Weights of a small transformer language model: MLP 768 GELU, normalized queries and keys.
Each number is 200 + 40 x the weight over its row's rms, rounded and kept within 0 to 999. Layers, rows and columns count from 0. The size before them is the row's rms in percent of the matrix's.

# v: layer 4 attention value, 128x128, rms 0.144, rows 84-127, columns 0-63
# o: layer 4 attention output (transposed), 128x128, rms 0.184, rows 84-127, columns 0-63
# up: layer 4 MLP up, 768x128, rms 0.197, rows 0-8, columns 0-63
# down: layer 4 MLP down (transposed), 768x128, rms 0.0802, rows 0-7, columns 0-63
v84,103,185,191,183,215,182,188,175,112,129,207,169,163,190,190,150,168,273,159,254,171,202,204,178,147,203,227,220,183,141,179,221,147,196,207,211,188,213,150,249,201,189,157,260,142,272,137,183,279,223,274,165,279,213,222,185,186,270,144,141,243,291,215,239,200
o84,106,186,213,196,171,161,242,205,296,232,245,248,155,180,245,210,197,134,231,174,181,253,143,288,246,211,176,143,222,192,186,176,245,156,144,235,215,192,262,206,173,166,207,166,195,209,238,191,175,187,160,255,144,186,178,194,157,168,226,259,182,148,208,193,114
v85,103,213,226,165,199,157,246,196,159,181,236,163,222,178,177,232,230,231,204,186,257,215,252,223,247,207,122,159,179,254,216,136,194,184,253,248,236,243,241,200,139,222,203,136,152,285,298,142,191,185,200,215,173,258,269,242,245,203,222,253,246,146,242,167,204
o85,098,188,219,245,180,305,173,226,212,190,152,221,243,205,216,215,163,190,245,236,163,187,185,193,118,192,244,208,223,161,242,219,163,164,209,130,147,152,112,172,207,227,211,251,285,150,139,265,181,244,188,188,232,174,121,149,152,221,159,105,174,174,192,229,204
v86,104,152,180,175,214,162,187,192,172,194,216,210,187,134,238,206,259,195,222,151,219,165,274,209,211,185,118,206,180,217,204,166,195,204,144,244,246,186,216,240,169,229,194,276,177,223,132,246,171,200,120,220,195,175,281,168,216,255,142,207,185,218,134,200,171
o86,102,250,229,212,225,209,162,195,274,191,203,213,202,204,197,221,138,172,200,185,192,232,149,243,212,202,236,199,211,232,183,221,217,220,283,133,143,230,173,122,189,274,217,156,177,111,235,153,239,168,256,194,223,235,156,242,167,145,254,220,164,168,216,199,208
v87,107,203,196,324,214,177,182,205,212,283,156,193,156,178,202,181,199,202,191,225,151,239,173,227,245,182,140,167,207,213,150,181,127,194,233,244,161,146,203,151,163,178,193,176,312,234,216,188,227,219,220,215,223,125,242,232,223,212,204,209,221,212,159,152,214
o87,112,222,199,101,155,272,249,182,176,227,225,179,200,184,196,258,185,177,182,256,173,153,241,177,227,146,240,205,174,199,287,233,233,239,192,134,263,220,197,288,226,238,218,169,71,131,139,195,194,201,153,190,161,226,155,199,145,182,187,241,168,159,242,138,176
v88,104,180,187,196,201,252,185,231,186,204,224,256,179,268,150,166,240,167,141,213,194,233,178,225,222,173,208,205,192,197,121,173,205,142,177,182,202,161,206,133,258,127,151,163,206,188,182,210,205,218,209,180,203,183,222,154,135,220,253,169,190,246,204,231,215
o88,108,234,192,217,229,118,191,189,196,171,171,152,187,166,279,202,173,183,241,151,204,136,228,186,204,224,187,233,154,132,296,256,219,240,167,188,224,204,244,281,173,299,203,195,251,224,247,172,227,166,187,138,175,155,195,231,257,204,172,224,174,220,213,220,246
v89,105,169,215,228,287,190,165,191,155,259,143,156,195,281,166,193,232,290,199,198,273,264,207,163,240,203,176,242,155,249,192,200,222,89,169,217,258,160,232,152,235,100,172,177,165,158,194,128,195,217,184,190,221,229,210,195,163,220,252,208,219,274,215,112,203
o89,109,240,168,203,147,228,220,163,205,189,268,243,240,189,175,168,184,112,205,175,144,160,197,240,105,209,177,181,226,149,218,195,216,259,205,151,183,206,213,237,180,304,226,232,234,233,225,271,217,165,218,215,188,122,142,177,123,152,131,211,195,165,238,280,158
v90,101,185,166,212,234,145,295,129,163,173,198,160,239,248,129,254,176,141,168,166,194,139,177,242,220,217,190,199,234,230,162,211,188,211,247,139,200,138,195,211,227,188,217,211,167,170,218,228,175,199,220,146,230,265,163,225,120,158,267,184,140,182,243,270,222
o90,104,224,251,168,185,215,162,226,251,183,241,219,178,226,277,183,278,284,247,199,183,258,205,220,179,208,194,212,235,192,213,194,182,181,162,258,152,263,196,135,196,257,180,203,272,223,137,215,167,224,135,224,158,152,209,178,202,201,162,297,234,206,161,155,232
v91,114,179,229,151,209,119,155,177,229,189,249,201,178,165,131,202,269,276,213,226,257,209,192,200,203,235,226,167,178,113,257,257,173,212,211,219,242,228,155,198,159,151,222,200,206,181,133,300,125,245,230,131,189,190,220,263,135,189,150,196,172,168,209,216,151
o91,115,263,187,284,205,253,175,278,212,217,187,251,215,197,244,190,203,122,157,204,124,208,222,166,219,220,201,209,237,280,200,225,191,171,197,187,165,183,197,176,241,242,162,185,227,246,254,103,217,182,176,229,212,175,215,120,169,173,194,190,278,205,196,166,256
v92,102,218,228,211,170,147,317,161,218,172,114,231,310,229,185,199,196,186,183,147,212,195,202,262,241,202,147,256,248,225,195,184,204,249,201,262,269,157,226,191,190,234,132,126,204,133,180,179,196,177,210,172,206,208,282,175,215,196,157,230,180,219,209,232,212
o92,109,179,159,217,195,269,130,233,257,240,281,161,134,166,194,183,202,277,209,227,250,221,210,165,163,204,233,192,198,220,183,197,174,144,152,94,214,165,170,190,187,265,213,259,222,218,248,172,234,176,245,178,183,188,143,202,229,206,175,201,112,191,184,204,155
v93,105,198,250,227,160,233,251,215,181,204,300,122,135,235,160,182,208,226,190,201,194,144,196,194,115,244,210,168,228,135,114,203,275,190,194,285,203,161,194,235,181,229,232,197,160,201,279,187,131,131,125,209,239,251,178,203,130,249,187,189,157,239,171,153,272
o93,109,150,188,190,237,160,216,179,185,193,202,239,225,186,235,254,230,122,271,185,194,229,150,260,207,160,175,213,124,274,239,150,140,212,220,127,210,313,194,201,194,213,165,210,235,241,112,177,231,242,287,208,176,144,183,164,204,170,222,194,236,242,247,244,174
v94,105,197,154,203,187,246,202,218,186,224,128,157,148,103,181,253,236,210,205,154,193,268,217,174,147,207,158,267,243,262,236,221,196,242,220,205,191,184,200,218,228,209,203,158,141,191,211,210,208,241,162,162,207,210,225,174,239,217,189,286,256,172,188,271,229
o94,100,215,215,229,188,252,215,176,213,178,179,229,237,281,202,126,151,242,175,190,169,169,197,193,253,240,229,185,113,140,176,155,151,226,226,185,231,203,253,212,154,134,217,222,243,187,182,190,170,191,224,247,192,170,180,225,224,184,194,168,171,196,172,141,147
v95,106,205,181,190,216,197,150,187,197,172,175,170,206,176,282,275,218,222,265,157,181,204,233,210,224,267,140,175,135,237,256,164,262,196,184,268,218,243,210,140,179,163,161,175,188,183,194,253,170,206,209,222,174,143,173,210,174,214,154,203,220,165,74,152,194
o95,103,183,203,211,150,235,239,198,252,245,202,247,203,230,202,157,220,147,121,198,208,180,157,196,194,117,196,240,267,180,143,166,140,171,226,114,148,165,144,214,184,275,253,163,229,208,212,132,197,212,190,234,196,209,224,224,241,220,238,210,185,184,255,261,219
v96,096,134,194,137,192,187,224,190,162,164,128,218,237,220,303,108,202,198,175,221,198,94,196,149,226,222,227,177,224,199,225,126,222,221,222,180,160,197,221,234,246,222,225,255,195,154,182,198,227,198,183,241,144,253,246,167,252,218,202,222,259,220,195,254,178
o96,103,241,198,192,188,197,163,185,236,194,248,220,133,142,143,299,186,238,247,227,192,221,250,265,205,193,136,207,199,216,178,265,186,130,205,288,226,180,156,173,205,215,180,164,208,259,210,219,237,180,242,173,283,155,176,230,114,214,172,223,164,156,233,147,217
v97,108,176,203,216,165,326,169,163,186,198,243,241,111,272,231,260,244,279,236,234,274,189,137,208,195,190,227,163,210,234,173,211,217,267,239,171,208,244,92,162,175,240,193,231,151,227,145,177,199,184,173,187,178,235,260,148,264,195,168,212,293,189,140,169,173
o97,106,246,152,193,229,170,290,257,219,153,146,171,221,121,207,179,171,190,179,149,125,220,197,223,194,231,196,209,202,128,210,176,147,195,209,211,159,177,290,283,174,208,228,171,208,122,272,253,188,247,241,221,256,174,165,326,214,183,204,166,144,220,195,160,234
v98,098,207,211,256,221,183,190,186,215,218,174,172,150,173,330,176,183,166,238,188,220,229,183,175,199,241,174,192,205,273,256,158,236,168,204,174,203,202,179,174,231,201,214,170,127,176,224,206,253,164,209,217,145,219,243,154,259,192,233,227,211,155,220,163,231
o98,095,202,196,217,181,251,190,211,126,208,198,205,279,204,103,260,225,212,161,245,209,128,282,187,221,228,168,121,197,166,121,222,199,252,246,245,190,213,155,225,183,212,213,231,229,166,139,209,197,239,246,239,233,208,147,241,139,212,210,169,221,199,211,202,160
v99,097,220,216,131,153,233,164,169,177,167,237,207,189,154,139,282,226,200,153,164,190,158,205,223,162,232,145,202,130,168,195,158,213,256,173,162,278,175,224,289,208,152,191,228,179,164,243,192,237,190,164,282,208,307,199,184,154,189,171,151,240,135,192,242,140
o99,101,217,175,258,283,173,221,195,221,165,124,173,227,222,260,136,190,201,196,204,224,256,175,174,213,137,247,197,270,174,213,233,230,168,196,207,134,225,221,135,194,193,185,260,200,196,178,214,142,169,231,166,229,135,293,172,232,241,230,248,256,193,233,218,286
v100,098,219,190,216,159,183,210,196,161,194,181,116,169,187,210,219,252,220,264,142,143,214,143,205,196,178,240,221,245,193,241,213,210,182,165,210,234,282,196,161,251,199,225,185,218,179,187,281,206,200,101,180,194,175,155,174,181,198,255,193,161,146,184,254,175
o100,089,175,268,185,245,208,196,199,234,220,250,277,206,247,177,194,164,203,145,228,262,166,262,214,189,212,143,272,137,186,196,166,147,187,235,150,190,171,230,216,221,172,206,182,181,226,170,147,173,187,263,173,180,176,196,208,221,119,204,162,205,217,148,217,242
v101,092,180,269,200,183,233,250,194,199,169,159,141,200,230,135,141,251,218,155,126,161,166,233,207,267,234,162,171,163,195,203,175,167,128,250,259,176,121,243,221,209,185,165,213,255,169,158,189,122,154,193,300,220,206,249,213,215,170,213,213,218,223,219,229,155
o101,089,263,179,159,202,161,144,177,256,181,269,197,187,231,237,297,179,227,186,259,172,236,207,189,164,141,202,198,246,203,217,224,194,245,165,102,238,246,144,176,207,231,170,273,117,212,193,218,179,242,177,161,185,187,178,256,204,207,177,220,228,210,210,120,262
v102,096,201,224,132,179,137,219,314,74,142,168,252,234,177,165,170,199,201,164,232,184,232,230,227,203,218,132,222,188,284,180,173,193,253,210,261,243,219,239,218,201,274,167,240,173,284,171,219,170,179,163,193,221,175,195,227,207,248,195,124,191,227,246,250,207
o102,104,168,198,261,233,184,147,143,269,216,213,156,175,176,226,173,137,178,304,191,186,164,208,202,192,209,261,189,133,128,204,253,183,152,192,171,200,226,117,149,193,161,232,220,238,172,203,180,190,192,203,216,177,254,259,159,260,133,220,236,165,186,188,157,151
v103,099,122,200,202,169,233,216,126,221,235,185,223,170,252,184,231,235,214,187,219,164,253,235,171,265,155,219,216,180,158,211,213,222,157,212,125,173,225,216,220,186,192,193,184,204,206,240,248,165,217,218,214,140,250,169,286,199,209,152,227,185,199,230,154,136
o103,108,275,204,195,238,191,188,228,245,214,239,229,209,150,182,180,174,207,120,173,222,124,177,207,155,222,191,175,222,258,223,201,240,267,180,193,234,182,256,205,204,202,187,195,187,184,128,171,230,167,228,161,300,161,256,160,168,211,118,171,216,213,212,247,299
v104,112,187,160,168,184,158,222,180,176,208,311,157,300,199,171,219,170,152,178,133,141,199,221,204,202,168,185,240,200,147,227,158,159,238,85,234,195,207,198,195,146,226,151,188,173,231,203,258,201,180,129,198,158,183,164,145,183,305,217,234,216,202,200,185,179
o104,112,191,223,229,252,184,163,282,284,193,185,220,148,177,183,203,224,195,235,256,269,202,233,204,162,197,201,167,194,275,126,257,257,174,255,167,175,200,184,187,257,212,301,243,154,209,181,153,225,157,263,167,168,233,182,183,184,198,131,109,150,198,251,208,196
v105,099,232,185,229,200,147,179,210,233,181,221,215,293,235,250,308,159,246,183,139,192,253,131,208,182,232,185,242,168,217,148,207,191,240,202,207,219,184,216,173,156,178,189,183,207,144,207,226,275,188,217,249,180,209,181,222,193,188,219,160,159,237,191,163,266
o105,094,195,111,188,172,224,223,166,139,195,178,164,167,198,162,89,257,138,187,262,261,172,291,188,202,203,209,176,247,151,167,177,249,179,163,185,232,250,170,228,209,182,178,245,198,160,230,160,184,193,176,219,200,206,232,202,244,233,202,236,256,178,240,199,168
v106,100,258,175,241,218,230,150,192,150,176,185,201,179,247,270,213,197,166,178,220,163,192,211,197,188,241,276,155,193,269,180,178,141,243,172,162,210,192,204,194,175,180,267,165,200,194,235,240,199,207,232,226,312,251,105,159,190,143,175,139,230,183,155,187,182
o106,113,209,221,102,179,236,212,199,192,221,192,163,219,203,174,146,239,224,200,162,222,234,188,170,192,135,159,177,220,244,232,214,228,137,228,258,213,164,213,248,200,199,183,177,212,242,109,228,146,258,179,198,84,186,249,251,215,266,202,337,196,180,210,182,170
v107,099,196,199,280,185,137,153,157,227,195,227,168,144,205,198,181,195,224,196,203,213,204,171,166,161,154,247,225,211,135,203,208,175,173,173,202,153,230,138,194,228,231,211,176,177,200,277,297,299,180,116,242,188,144,196,186,162,172,255,256,230,217,213,246,198
o107,104,229,243,160,214,188,213,191,199,215,196,259,275,202,166,205,167,135,158,216,191,151,256,316,248,221,171,222,191,234,243,188,309,241,234,179,230,231,199,242,187,146,252,177,236,172,152,124,120,194,253,145,281,247,177,230,263,240,200,131,162,253,144,185,234
v108,099,244,216,218,169,150,202,174,217,212,183,289,292,232,163,190,187,155,200,155,231,128,142,186,234,232,172,187,108,175,229,254,190,231,160,264,188,174,241,111,231,224,227,209,186,221,167,182,230,186,207,177,153,277,162,190,234,213,257,192,137,259,258,129,127
o108,093,169,159,145,214,259,171,227,194,190,216,171,121,185,172,158,218,249,168,235,211,260,207,256,116,216,206,275,289,211,197,187,215,185,181,178,152,230,208,246,170,181,209,247,192,219,258,243,160,189,173,235,225,167,278,157,165,202,137,179,265,175,145,260,190
v109,109,221,218,204,145,198,211,188,180,228,73,213,251,216,164,254,197,180,187,230,199,204,164,184,172,259,125,166,206,140,175,154,201,250,235,224,238,183,154,244,232,187,189,190,173,204,270,171,256,287,196,134,198,213,237,233,197,206,196,234,243,202,219,212,215
o109,108,217,204,203,226,244,197,206,203,190,301,164,190,158,194,110,192,308,152,202,177,208,205,228,299,169,240,186,158,206,194,168,176,187,183,162,161,214,196,189,162,200,227,240,227,280,126,199,130,132,223,224,219,227,184,164,196,199,188,186,229,146,226,216,160
v110,106,166,138,193,253,185,206,129,235,186,237,207,121,152,162,207,191,219,125,182,266,228,264,235,150,93,212,169,247,220,228,181,207,202,222,211,247,198,197,162,203,163,164,156,150,216,203,225,256,277,258,210,222,178,283,130,233,215,244,204,211,138,202,255,210
o110,113,151,208,268,146,237,144,251,189,228,231,194,290,220,289,225,173,190,230,235,157,172,209,202,276,265,139,181,196,154,193,197,192,199,193,185,173,152,194,253,151,165,157,196,305,213,210,209,138,173,127,208,125,240,163,261,136,187,263,180,194,270,161,168,223
v111,109,202,155,233,176,153,246,189,221,195,187,184,252,241,240,154,215,255,186,163,163,196,167,183,231,168,241,205,190,209,221,188,239,193,206,203,194,230,175,197,199,228,246,194,169,266,246,187,207,186,144,211,222,244,228,176,208,171,141,184,181,243,141,70,270
o111,110,202,216,207,210,282,204,204,124,242,262,166,182,92,183,218,216,174,196,266,273,161,220,246,162,239,166,204,167,186,183,270,166,191,249,160,237,206,222,199,169,186,184,234,222,89,136,210,209,191,288,199,213,230,188,195,211,164,216,265,254,144,267,248,175
v112,102,203,190,97,249,237,245,203,235,224,194,212,159,184,139,167,300,211,212,238,161,139,258,200,136,163,172,203,164,62,183,263,151,173,218,125,177,147,220,261,211,191,202,175,222,231,271,177,177,202,205,190,177,166,210,211,214,161,205,232,219,157,272,218,264
o112,105,257,220,261,171,207,159,192,143,195,156,169,201,260,222,203,150,200,203,197,252,259,164,147,221,170,269,172,228,329,234,162,230,280,190,262,224,241,196,146,175,199,190,238,156,127,191,265,163,160,236,153,229,263,186,162,197,235,157,193,183,298,152,171,181
v113,099,246,219,203,195,141,212,171,197,185,143,226,182,245,209,186,237,223,229,218,161,210,247,194,171,265,85,150,158,242,223,255,233,206,218,271,224,198,242,178,293,142,206,221,210,213,236,175,216,201,193,140,188,211,196,141,274,139,212,199,207,170,184,182,154
o113,101,170,213,222,180,268,194,262,217,182,165,165,214,202,209,184,168,213,150,231,208,196,114,239,197,170,221,253,214,163,213,180,152,239,196,135,102,202,162,221,126,235,201,216,195,257,162,262,167,206,232,277,193,181,205,299,150,258,253,234,138,260,167,174,217
v114,092,204,258,179,210,221,249,196,224,257,239,127,152,150,189,197,202,176,208,276,145,244,220,180,226,194,143,220,248,239,250,191,227,223,213,171,163,151,182,235,171,200,196,203,134,182,208,206,184,216,200,206,183,225,166,216,176,225,152,164,237,203,245,291,160
o114,094,146,230,218,244,136,209,211,185,220,151,209,217,232,191,215,207,269,135,141,223,189,131,182,160,191,202,200,232,139,139,206,129,253,252,241,213,219,222,177,239,234,207,184,184,232,181,170,184,253,173,235,182,131,219,215,183,206,237,268,175,179,166,123,204
v115,101,233,302,222,212,195,239,192,232,158,150,207,132,185,212,133,144,231,170,128,190,262,235,172,160,264,96,214,215,156,248,251,306,189,92,238,177,241,196,287,137,214,187,227,210,194,221,160,223,223,202,188,226,275,199,220,210,221,163,189,126,204,236,197,142
o115,106,117,119,254,200,186,157,215,182,176,228,194,307,206,180,238,228,136,206,274,239,224,123,214,218,207,251,162,182,256,194,177,99,241,242,176,229,183,235,148,234,127,218,218,199,204,223,220,194,173,193,249,177,154,197,158,177,170,270,192,230,203,205,251,206
v116,099,162,169,227,204,269,252,151,102,166,190,216,176,203,234,202,157,160,229,194,189,211,229,173,255,219,237,209,219,186,194,203,184,228,163,269,70,163,234,155,199,229,195,213,138,226,185,177,203,255,261,158,183,226,148,177,223,201,108,185,154,241,137,177,246
o116,097,191,182,143,177,194,164,267,279,214,238,181,187,192,191,176,304,235,198,144,177,172,124,245,188,206,120,116,203,232,188,148,188,195,219,187,252,229,186,255,216,154,189,218,239,189,202,222,205,119,222,244,178,168,242,223,206,274,205,249,249,218,233,181,115
v117,094,189,185,141,253,151,168,164,226,163,140,209,259,245,253,138,131,255,164,175,204,200,265,235,189,162,202,138,173,223,238,186,211,169,170,233,268,165,185,242,168,216,202,205,204,145,204,139,200,150,232,206,216,183,123,202,203,250,190,188,205,222,237,183,216
o117,097,189,178,179,158,212,209,253,177,216,292,126,199,226,196,188,234,121,176,178,237,185,146,166,207,163,143,206,195,206,127,189,218,202,272,199,180,184,157,193,162,218,142,151,228,309,225,289,243,274,139,235,198,265,298,254,182,200,249,183,152,212,215,269,171
v118,111,160,210,191,182,194,229,255,237,192,174,121,146,204,168,134,181,229,295,235,179,145,115,140,236,238,146,218,187,263,272,259,190,220,286,172,197,197,167,162,238,262,235,246,154,189,139,205,231,157,202,227,186,162,197,228,222,163,181,210,216,205,233,199,231
o118,113,207,227,182,223,164,259,144,167,262,237,248,166,223,261,220,202,214,114,181,208,201,285,248,143,207,258,125,213,152,172,118,168,156,206,211,210,225,213,221,177,136,179,178,185,141,233,171,137,209,274,229,192,216,220,153,226,237,200,195,189,218,121,179,153
v119,109,148,204,163,253,261,187,111,116,224,114,236,178,209,223,132,172,242,236,187,144,238,165,212,216,254,97,166,263,211,226,298,229,226,180,226,135,242,199,190,191,198,108,207,228,242,162,182,242,253,221,168,161,193,105,231,226,192,213,184,193,215,185,145,229
o119,112,237,231,258,173,200,194,291,235,194,310,186,243,183,190,303,223,182,203,226,234,179,191,160,224,116,254,193,121,176,184,121,153,217,256,180,172,152,209,188,225,197,271,224,191,162,226,180,141,116,179,242,178,200,254,196,190,238,199,236,197,202,156,209,120
v120,098,229,254,219,197,296,178,156,174,236,179,211,216,187,246,176,110,139,224,134,186,181,214,216,126,251,197,244,162,235,210,213,234,220,206,200,134,198,184,138,254,202,226,256,207,278,275,287,247,163,254,213,173,163,233,172,186,189,168,239,234,183,163,201,149
o120,094,214,167,165,241,164,182,204,228,130,198,181,240,207,151,223,273,220,174,265,166,238,163,186,301,157,254,112,231,188,175,165,130,199,210,221,188,209,210,208,178,167,215,157,174,204,149,93,165,239,143,226,198,236,222,245,227,225,180,211,131,217,247,230,163
v121,103,252,220,253,166,172,179,276,261,217,203,130,203,116,237,246,215,163,227,234,173,198,186,183,102,141,201,184,190,167,110,163,214,196,184,257,195,171,289,198,222,172,212,236,230,180,167,178,224,210,147,211,210,144,252,252,211,180,185,242,252,231,227,239,144
o121,105,157,250,141,248,239,203,148,162,142,186,247,192,242,205,183,172,230,174,200,202,200,263,202,289,218,247,271,213,242,234,211,226,188,240,140,233,237,169,163,236,205,184,157,139,211,220,211,177,196,256,169,175,182,209,182,162,178,241,213,91,135,196,122,255
v122,107,208,214,157,220,192,183,210,85,223,196,203,302,246,158,201,153,166,236,225,251,241,172,258,218,158,195,220,271,209,243,249,160,118,191,107,222,210,164,218,252,126,254,222,247,272,184,190,202,203,222,169,200,167,224,138,153,186,209,208,162,155,222,146,272
o122,108,221,178,247,164,158,276,217,246,166,139,163,168,199,169,183,256,221,207,216,190,253,285,149,226,251,212,177,151,162,174,209,217,242,142,248,145,195,229,233,220,260,172,222,144,148,170,273,204,187,215,185,177,225,169,265,197,140,162,208,223,261,201,209,135
v123,097,151,224,196,169,119,148,128,186,169,139,246,166,159,214,142,297,229,223,200,212,173,214,225,227,204,158,237,194,198,147,254,196,267,137,239,219,206,262,274,163,149,206,204,264,231,209,196,201,195,270,238,168,145,214,233,231,219,206,153,207,191,229,254,211
o123,102,247,247,232,157,243,167,221,214,158,193,202,200,216,252,254,164,143,206,213,176,153,162,166,203,198,197,174,197,225,256,172,162,136,233,183,247,150,144,147,207,159,153,200,65,154,252,208,184,153,159,166,240,183,152,189,184,186,222,216,152,237,192,192,202
v124,100,214,223,182,186,117,175,221,188,224,208,249,196,177,191,243,144,256,150,204,211,215,157,216,160,209,250,210,194,144,227,271,255,301,266,154,179,183,197,232,180,193,198,225,195,182,254,271,229,179,229,206,186,206,193,141,138,160,93,149,187,207,175,201,207
o124,102,210,160,207,164,224,266,163,288,168,185,203,196,156,230,196,228,175,203,172,170,219,242,225,306,198,207,235,146,262,145,196,188,108,107,215,224,290,216,163,219,169,169,198,225,191,198,160,200,164,244,199,185,178,226,262,233,221,235,292,222,244,240,206,127
v125,098,166,191,230,147,172,181,295,244,230,231,276,142,168,199,231,220,117,187,174,201,205,140,253,242,210,164,161,199,146,163,194,188,159,184,215,137,210,190,174,163,297,187,150,153,179,142,191,250,224,221,235,225,134,210,158,200,233,240,215,190,189,336,218,215
o125,102,189,227,196,209,210,218,188,238,202,191,173,252,222,266,257,195,268,157,156,196,147,264,149,173,222,223,237,198,207,248,164,241,248,253,168,189,241,223,226,179,165,220,172,232,157,256,216,190,190,223,191,194,188,171,183,195,190,182,133,141,204,134,140,198
v126,100,199,167,228,156,212,186,163,258,239,186,245,260,256,119,193,183,128,277,196,217,157,165,160,173,135,223,144,216,177,248,230,95,200,179,198,131,189,243,284,203,214,243,215,247,226,268,200,255,263,225,241,135,174,125,166,263,184,164,286,169,170,193,158,151
o126,098,203,226,56,228,188,266,229,169,147,278,166,173,158,193,217,200,261,95,214,213,221,209,195,216,226,210,229,145,220,167,190,285,241,274,177,160,182,172,154,164,128,158,231,151,255,184,240,155,138,177,183,279,276,263,223,189,282,200,153,212,279,182,229,191
v127,100,232,212,231,181,218,228,133,167,207,222,237,238,219,203,250,261,233,162,156,164,235,172,187,222,151,190,228,150,149,176,219,211,110,161,266,177,300,165,126,213,167,177,260,199,229,221,259,221,226,190,144,145,204,250,215,213,194,268,217,181,249,148,200,144
o127,105,120,130,181,256,215,160,258,263,226,179,137,194,238,175,201,182,166,202,268,235,168,182,217,223,237,192,174,253,239,236,188,141,315,167,159,218,136,210,306,196,182,228,168,197,173,192,225,162,179,197,250,262,195,202,222,206,196,147,186,275,169,184,193,259
up0,088,192,198,178,144,196,178,196,197,222,252,223,211,232,174,252,196,212,134,242,286,192,216,168,178,190,220,187,117,204,183,254,169,218,191,186,181,244,228,179,150,123,226,189,228,153,123,147,225,255,144,177,183,164,146,237,210,258,174,122,216,177,262,138,291
down0,093,218,237,250,214,197,214,177,240,157,218,138,166,269,198,228,254,198,286,230,191,200,136,187,202,177,210,227,189,81,185,182,232,186,193,238,203,172,231,217,239,207,172,145,198,236,259,210,189,185,245,158,155,221,229,244,169,221,329,245,151,219,239,173,207
up1,098,127,238,198,196,157,204,137,186,203,152,201,183,164,152,145,232,225,179,236,264,230,267,191,192,225,158,237,262,171,195,224,246,193,122,221,251,229,221,154,170,212,180,217,195,147,223,221,172,239,260,156,187,176,187,262,164,231,144,186,247,215,173,154,202
down1,098,246,251,221,181,280,125,215,213,295,199,256,212,289,109,234,174,199,221,188,170,202,200,176,217,155,199,163,196,197,162,122,278,162,175,210,143,223,156,177,211,217,176,225,206,204,206,208,207,218,195,225,148,194,252,189,189,162,279,215,200,189,160,174,258
up2,097,191,197,267,166,207,222,212,145,219,290,243,190,254,180,166,201,212,217,121,188,257,182,245,162,132,221,204,270,231,185,247,155,202,167,223,107,164,169,153,152,170,289,231,208,201,165,115,263,231,196,187,174,235,245,185,182,150,194,79,216,210,208,205,219
down2,096,252,155,199,242,177,195,323,178,206,218,164,169,169,103,209,117,173,185,174,193,214,297,227,205,236,219,128,151,189,255,204,200,213,187,169,241,218,236,177,258,251,215,203,238,205,241,225,198,177,183,195,227,226,221,229,207,260,165,238,237,233,155,218,202
up3,111,213,222,233,236,198,212,210,250,250,137,275,274,173,194,219,195,118,274,243,238,148,114,240,204,188,234,131,253,227,222,233,234,141,198,267,198,219,175,279,219,212,222,190,185,194,211,168,165,204,191,163,164,224,236,183,155,190,181,163,138,137,162,264,267
down3,110,214,210,258,205,218,217,130,194,217,170,150,128,216,191,238,214,253,112,152,185,185,247,180,243,160,175,231,257,156,169,228,208,220,165,165,197,163,217,234,239,209,147,210,230,219,147,138,173,166,222,193,164,186,191,180,243,163,239,180,148,248,262,128,190
up4,091,190,150,210,183,219,163,243,188,186,211,229,182,219,194,206,220,237,184,240,264,257,176,241,199,254,178,235,101,189,176,249,162,148,175,111,156,177,187,205,230,216,206,158,167,187,181,207,165,249,212,172,224,196,142,226,190,185,195,194,210,188,202,228,211
down4,099,201,92,160,149,252,222,124,146,183,149,146,224,238,214,273,167,181,229,232,229,166,216,185,169,251,311,190,205,184,194,126,164,171,246,173,168,248,153,170,269,212,163,153,272,212,135,197,136,207,176,303,224,217,213,272,198,171,198,215,214,203,214,119,204
up5,096,198,188,195,179,190,193,199,179,167,202,208,252,162,162,251,197,198,203,241,255,162,306,241,183,170,217,188,252,200,207,224,164,232,136,191,134,256,203,215,177,279,241,178,211,144,161,152,222,199,163,298,277,291,192,232,127,174,184,203,119,163,248,193,115
down5,095,212,284,237,163,132,193,188,181,217,178,170,135,253,126,302,211,248,147,232,227,236,220,223,210,220,204,210,262,193,218,171,242,145,210,167,230,261,240,240,186,266,189,185,245,241,247,108,242,192,150,240,181,152,217,193,252,218,173,191,212,220,147,185,230
up6,097,211,125,188,296,208,206,212,190,210,210,178,204,169,226,204,146,228,232,263,195,229,196,228,217,213,166,177,56,285,145,214,143,156,208,179,207,103,170,235,179,156,214,220,212,219,108,149,133,197,203,149,183,197,161,181,136,249,228,198,205,97,191,161,228
down6,090,209,167,214,136,251,260,169,182,208,178,244,198,227,213,151,231,207,178,203,185,228,226,158,179,167,220,234,273,137,277,186,266,170,156,106,244,219,232,171,203,212,289,202,180,192,263,181,255,185,222,249,260,199,181,203,236,187,136,188,156,133,151,237,269
up7,113,185,199,163,165,171,187,211,254,218,226,241,225,124,179,162,134,217,200,190,197,255,134,190,208,304,171,167,248,167,236,237,265,197,246,170,216,205,158,297,194,142,193,261,216,143,222,204,175,220,276,213,176,190,166,194,232,169,223,194,177,189,182,187,197
down7,117,236,110,174,160,169,224,152,155,87,221,205,213,241,123,233,212,237,239,160,138,215,118,198,168,194,234,219,203,180,133,166,228,238,227,170,233,230,290,261,242,183,163,211,226,163,165,199,169,219,230,227,259,206,262,209,298,196,198,178,189,247,180,135,204
up8,096,232,160,195,178,201,179,260,233,243,196,226,192,187,235,207,194,185,229,190,217,230,188,257,179,147,246,246,195,240,267,58,171,243,215,244,238,161,212,232,148,226,201,172,162,175,184,228,271,156,179,167,207,141,177,145,183,325,278,244,200,169,165,200,169